Each number is 50 + 10 x the weight over its row's rms, rounded and kept within 0 to 99. Layers, rows and columns count from 0. The size before them is the row's rms in percent of the matrix's.

# layer 5 MLP up, 2240x832, rms 0.0491, rows 1918-1968, columns 576-639
093:33 57 54 55 60 53 56 54 53 48 46 46 49 52 54 55 54 41 54 67 55 29 61 46 30 37 47 58 39 31 51 46 63 55 42 57 56 40 51 50 35 46 32 56 50 51 52 56 43 41 55 67 67 68 43 44 42 60 66 64 60 62 56 56
094:29 32 36 57 51 61 57 39 52 52 55 48 42 31 49 47 44 55 37 49 65 47 43 49 29 50 66 43 55 43 60 84 53 44 38 40 47 37 73 61 46 35 44 49 48 47 81 21 51 27 38 59 65 44 52 39 53 51 54 56 40 45 39 60
103:55 47 55 32 49 39 59 59 49 49 41 45 50 38 45 52 32 62 52 47 51 44 55 40 55 41 50 55 57 57 55 47 56 41 47 47 67 62 50 30 55 72 57 46 45 61 54 62 48 53 67 55 40 47 44 60 46 44 55 38 26 41 36 61
102:56 58 58 73 54 38 28 45 49 46 38 40 49 57 66 46 56 43 57 70 58 51 54 41 44 40 64 44 32 67 58 47 48 43 42 58 42 66 44 58 46 55 52 62 44 48 51 41 55 40 53 64 54 42 60 65 50 60 36 48 84 52 44 66
092:47 59 68 51 67 58 52 38 47 53 50 44 53 56 45 43 57 63 52 36 44 59 56 63 64 32 43 44 51 58 53 57 65 46 55 65 60 24 46 52 70 47 39 51 55 44 44 42 38 67 44 56 36 63 57 49 46 44 47 46 74 42 60 44
093:44 40 64 53 58 39 53 54 46 54 76 80 44 34 46 57 43 53 54 40 41 59 41 52 63 52 43 51 58 60 54 51 51 47 54 63 39 44 53 55 53 56 60 42 47 43 52 50 56 75 49 35 33 33 63 59 61 38 48 52 57 68 63 59
101:49 53 42 56 43 49 42 69 48 42 27 42 43 57 54 56 52 56 47 46 26 50 41 43 39 51 62 49 47 54 71 53 54 42 40 43 33 41 38 60 53 60 57 56 66 61 46 49 52 65 65 35 55 65 60 41 54 48 50 53 70 44 49 26
095:71 48 56 46 30 54 58 50 46 51 48 64 46 41 34 51 46 52 35 57 26 59 60 52 40 39 57 47 57 22 32 54 61 30 31 40 61 60 65 38 43 69 64 43 50 51 52 54 55 51 46 46 64 35 50 38 57 61 54 57 44 54 58 53
095:67 52 60 37 68 52 39 44 47 46 38 57 51 61 66 61 49 60 52 53 29 50 47 28 73 46 47 57 44 47 50 43 49 44 42 49 56 52 59 55 37 51 57 47 51 64 30 48 53 54 42 40 53 66 53 49 37 36 63 47 47 58 73 56
093:40 59 51 40 31 52 51 42 47 47 55 37 50 58 51 72 59 35 52 83 48 42 55 44 55 43 31 34 44 40 33 52 45 44 48 36 62 50 56 55 64 54 44 21 46 62 53 53 46 49 51 40 76 58 50 70 60 57 73 70 57 34 50 41
094:67 51 53 54 52 39 52 55 36 43 36 45 47 62 55 55 44 77 50 49 53 55 52 60 35 40 55 51 54 40 44 58 66 40 50 41 51 42 51 86 45 60 62 49 52 27 60 52 43 51 44 34 59 56 57 39 53 50 52 54 46 52 56 53
102:60 55 51 43 55 38 42 45 38 40 49 54 55 65 66 67 65 42 49 52 59 59 48 33 39 61 41 67 58 31 46 53 58 56 48 41 60 42 42 42 57 52 46 49 33 70 55 37 50 32 42 41 33 51 48 44 45 46 75 37 58 47 50 44
100:45 51 54 53 72 46 52 49 54 61 38 30 57 36 45 44 56 70 51 35 56 52 40 35 34 47 42 25 60 59 44 58 72 62 64 58 64 26 59 43 51 43 44 42 58 53 35 39 35 40 45 44 52 38 48 63 75 48 41 59 61 46 54 35
099:36 55 51 51 62 71 29 43 56 50 47 29 51 49 53 42 48 58 48 43 45 46 36 51 59 32 60 58 55 51 45 64 39 44 62 58 41 37 51 56 44 53 44 80 56 49 54 47 41 48 44 49 50 45 62 45 59 72 53 75 51 47 49 48
092:56 47 52 45 54 50 29 52 53 46 54 53 37 61 47 49 58 37 54 43 68 39 58 54 62 40 54 52 46 65 48 47 52 52 38 35 45 29 54 50 40 65 43 43 42 42 53 45 52 34 34 53 49 52 61 45 71 59 63 58 63 52 40 41
095:59 29 42 30 42 48 43 37 59 42 62 46 46 43 52 47 48 46 48 40 46 50 62 62 50 51 47 37 49 39 53 47 43 41 35 43 42 56 48 58 34 51 41 44 54 41 46 58 71 62 46 54 36 36 54 46 44 57 42 58 42 55 83 72
087:44 62 44 40 42 54 35 51 44 55 44 71 46 50 50 44 65 36 67 49 54 62 51 62 54 59 64 41 39 40 33 57 51 56 59 59 58 74 59 52 43 66 52 73 52 59 46 43 44 50 55 46 65 52 52 55 43 45 64 57 73 54 57 33
095:61 62 48 39 53 49 45 42 46 61 60 60 52 62 65 58 46 57 65 56 49 67 55 40 36 65 55 47 50 49 54 45 42 33 38 65 61 44 44 43 58 59 54 37 36 57 41 52 37 80 56 36 64 36 33 64 61 57 52 42 51 40 59 42
103:45 58 56 68 50 34 54 40 31 60 42 44 65 53 38 49 61 55 37 61 54 55 49 52 58 62 43 44 53 43 52 36 43 71 31 44 44 45 50 57 53 49 49 42 26 48 41 55 56 45 44 61 56 75 53 50 40 53 32 54 45 31 43 58
100:54 52 49 49 29 49 45 58 46 50 31 63 56 34 68 42 48 41 54 46 59 43 58 65 55 53 39 30 63 66 47 60 67 49 58 55 50 49 60 50 59 62 57 55 46 53 36 62 54 47 53 61 41 38 41 51 37 58 60 49 66 33 43 45
095:57 37 52 49 52 53 77 44 47 45 47 53 37 46 35 49 51 60 52 50 53 59 66 35 61 30 50 65 44 57 60 56 48 53 50 59 74 55 66 49 37 37 56 49 57 45 54 76 50 44 39 45 44 42 54 58 37 71 41 64 44 63 51 52
099:35 35 41 43 35 33 60 56 56 44 40 34 55 47 69 63 44 67 36 51 42 51 47 63 57 41 36 41 42 52 36 48 56 74 56 35 35 47 60 54 35 51 59 69 50 67 26 52 67 58 53 44 49 44 48 57 36 65 59 47 50 69 43 43
088:43 56 62 52 39 57 66 51 34 42 55 54 36 48 51 40 51 62 58 56 31 48 50 65 49 30 53 59 45 42 54 60 49 40 30 62 55 52 42 42 41 56 48 70 52 40 44 50 64 70 57 32 45 39 47 49 63 63 35 42 53 47 42 55
100:41 52 29 44 54 45 54 43 51 45 52 44 53 55 52 44 67 40 43 45 53 49 35 35 54 60 50 31 45 60 60 61 50 48 61 55 45 60 32 43 46 46 63 41 42 44 45 46 63 55 46 57 39 54 55 61 51 55 58 61 67 48 29 71
101:47 61 65 51 44 40 50 56 56 60 54 49 53 60 54 51 67 51 53 37 44 62 50 48 43 52 41 51 51 56 58 48 49 54 59 50 53 51 49 47 58 37 53 70 44 43 47 38 52 56 52 39 36 39 53 49 50 53 59 52 54 67 50 65
103:61 63 64 63 54 73 38 53 48 56 44 59 64 56 36 60 41 48 65 39 67 53 42 49 41 40 44 53 54 60 50 63 58 44 56 40 64 43 43 50 58 62 37 38 43 44 56 53 47 65 44 62 37 68 58 57 58 47 56 44 62 61 63 49
111:31 44 28 62 58 44 61 59 43 64 63 53 50 47 35 55 62 46 51 52 47 24 62 28 36 51 59 44 44 42 55 42 35 55 53 47 49 59 53 60 41 47 45 57 40 49 53 63 56 39 43 47 47 62 42 53 58 54 57 47 58 46 47 33
090:62 75 68 54 52 42 53 56 48 36 64 68 38 54 29 50 52 48 59 40 58 52 49 54 65 57 48 37 58 52 52 43 38 55 49 52 36 64 46 48 21 51 56 56 40 39 55 50 61 73 55 39 57 46 39 60 48 48 46 48 54 58 55 60
104:63 37 52 57 41 52 48 39 46 51 45 37 41 39 45 58 60 43 45 60 57 42 43 44 52 62 68 62 24 48 48 56 38 55 52 48 52 59 47 43 49 46 47 57 63 47 48 48 58 52 53 71 60 51 48 51 54 49 39 59 48 52 46 52
110:49 51 41 39 60 38 42 46 62 37 65 31 56 40 59 49 61 51 56 39 50 37 58 65 60 49 42 51 48 58 40 38 48 52 47 48 48 50 46 56 48 63 55 31 67 27 50 57 46 58 58 39 42 44 33 50 34 51 61 32 32 36 57 71
103:26 33 53 26 32 48 48 67 58 42 63 45 62 52 55 56 47 37 55 63 52 50 40 28 49 26 46 26 56 53 84 60 47 41 58 48 40 48 49 38 47 66 46 43 54 40 64 70 55 55 56 72 42 71 57 69 44 39 39 58 37 44 47 53
105:40 62 47 84 48 44 68 41 54 55 61 64 48 52 60 49 40 56 44 35 55 51 37 51 46 56 35 53 59 36 49 58 53 55 56 68 68 49 57 56 54 54 53 53 50 43 47 42 49 49 45 50 65 51 55 66 55 41 52 50 45 43 43 61
097:47 51 42 65 58 50 53 52 53 49 47 37 53 43 36 37 52 54 51 44 41 59 45 70 30 56 44 65 56 59 44 34 51 49 41 28 46 35 62 17 43 34 56 41 64 31 35 40 41 62 56 35 59 53 54 61 41 28 54 43 43 45 59 44
100:53 46 35 44 53 55 63 40 39 45 57 56 32 63 56 45 49 52 54 62 45 60 55 48 51 51 59 41 58 56 48 59 38 58 54 43 33 50 52 39 25 60 60 63 43 34 63 51 42 35 70 65 46 44 56 55 63 65 35 50 39 52 59 56
093:46 58 21 51 64 52 52 55 66 50 53 50 62 50 58 64 50 40 48 44 45 55 69 36 47 65 51 51 29 62 48 52 58 52 32 60 67 37 66 49 73 35 44 60 55 63 53 57 51 56 35 61 45 61 42 55 38 33 62 35 44 33 46 32
094:28 49 20 24 67 53 59 48 47 66 71 54 46 28 39 64 33 35 49 32 47 43 41 54 46 41 40 33 54 37 39 55 39 42 58 59 60 41 57 32 69 46 26 49 49 48 35 64 60 50 62 45 53 69 53 66 52 54 58 52 61 38 56 53
096:61 44 45 52 55 45 46 45 41 49 33 69 67 45 47 59 43 51 52 51 46 65 35 58 41 44 53 64 48 32 48 46 44 50 44 45 51 49 69 55 46 51 50 60 28 57 49 62 48 26 60 59 55 32 48 37 50 53 59 29 56 46 40 60
103:51 70 44 66 30 50 47 41 44 45 49 47 49 43 42 41 48 46 56 55 69 70 28 61 58 46 51 58 57 56 54 41 53 59 61 42 43 46 56 47 57 50 45 61 50 47 52 74 60 51 39 58 49 62 67 49 42 56 46 47 52 45 65 46
094:50 45 45 41 38 61 44 61 58 53 44 43 42 61 59 37 53 51 29 50 42 68 41 50 46 47 59 46 55 56 52 28 65 44 48 43 41 51 54 69 51 62 49 41 34 27 50 49 57 35 45 33 55 80 56 62 40 52 71 34 60 55 50 44
107:50 49 58 33 52 36 64 59 44 72 48 54 74 51 56 50 51 40 52 74 46 54 49 54 50 47 41 49 57 66 56 52 55 46 47 45 50 44 65 42 44 65 51 43 31 56 59 41 47 39 55 50 42 44 53 50 26 46 52 57 57 57 45 54
098:46 48 53 45 48 39 41 58 64 45 49 46 61 55 45 54 54 46 57 53 53 51 22 53 55 50 53 58 45 50 36 37 62 67 40 34 50 56 58 58 32 58 28 67 40 41 56 46 48 61 39 28 38 45 52 48 49 50 45 55 43 61 55 52
115:37 55 38 50 22 51 41 37 39 44 59 51 41 35 61 57 30 56 48 48 26 47 34 54 48 37 55 67 42 50 28 62 45 58 58 48 39 31 37 59 60 54 51 45 39 49 50 47 51 56 55 47 48 49 67 35 25 43 52 38 49 46 44 28
100:64 43 37 47 38 35 58 62 43 59 48 54 34 41 57 59 42 30 39 49 41 24 55 61 38 49 49 49 47 20 55 65 44 59 48 49 52 48 52 35 26 64 39 52 67 53 67 50 37 44 52 51 44 61 52 60 40 48 56 38 53 51 42 62
099:57 30 37 55 62 57 48 31 62 48 45 72 46 54 36 55 44 44 35 44 42 46 52 54 41 75 60 68 54 53 41 55 39 43 49 51 56 75 50 43 45 53 53 56 53 52 43 28 44 42 60 57 67 59 42 63 54 46 48 46 40 34 57 64
094:43 46 50 42 56 48 50 59 63 53 57 49 58 42 61 55 50 46 59 57 48 50 56 54 45 61 54 33 57 38 40 67 46 54 44 48 65 60 50 50 52 44 50 65 62 58 49 50 43 51 48 38 55 47 46 56 50 59 64 62 53 60 59 51
100:36 62 41 43 41 50 55 57 46 50 52 33 56 55 56 23 57 48 57 40 43 51 46 56 59 53 49 27 48 44 49 49 49 62 48 50 58 47 63 51 32 76 63 46 45 40 46 52 51 71 52 55 39 43 62 64 56 38 49 64 44 62 57 59
105:63 72 47 46 50 63 47 57 64 57 55 41 45 35 48 45 58 50 44 47 41 71 53 47 32 39 32 51 48 41 47 53 62 41 45 41 35 44 38 34 51 56 49 30 34 47 57 57 51 51 48 48 47 48 40 64 54 46 55 66 54 58 52 54
114:60 60 40 44 58 66 56 54 53 33 34 52 52 49 47 62 57 49 57 39 47 42 63 56 66 62 57 49 65 44 44 45 62 42 39 71 52 55 44 52 56 40 51 62 56 48 51 61 52 44 73 53 48 41 55 57 63 43 51 44 48 43 44 55
099:33 49 36 38 61 68 42 29 56 51 46 35 40 52 48 45 49 36 64 62 58 53 44 54 64 76 57 43 73 63 55 60 49 59 47 22 68 57 48 50 43 54 45 32 39 50 45 44 63 56 36 48 34 41 51 43 57 45 56 58 49 55 44 46
101:45 56 68 53 43 49 59 48 55 65 44 58 52 35 57 49 51 39 48 59 51 55 43 55 41 59 43 61 38 46 52 56 61 42 58 46 58 60 43 64 40 43 71 56 57 67 50 33 45 41 56 64 53 67 46 53 36 63 49 44 40 55 35 51
095:57 60 62 59 60 54 46 54 61 54 32 45 64 56 49 57 66 43 48 47 42 73 43 41 49 49 61 65 62 54 49 58 46 62 36 55 46 43 55 45 57 62 35 62 23 44 69 48 55 50 52 47 44 60 47 41 51 59 47 34 48 53 64 57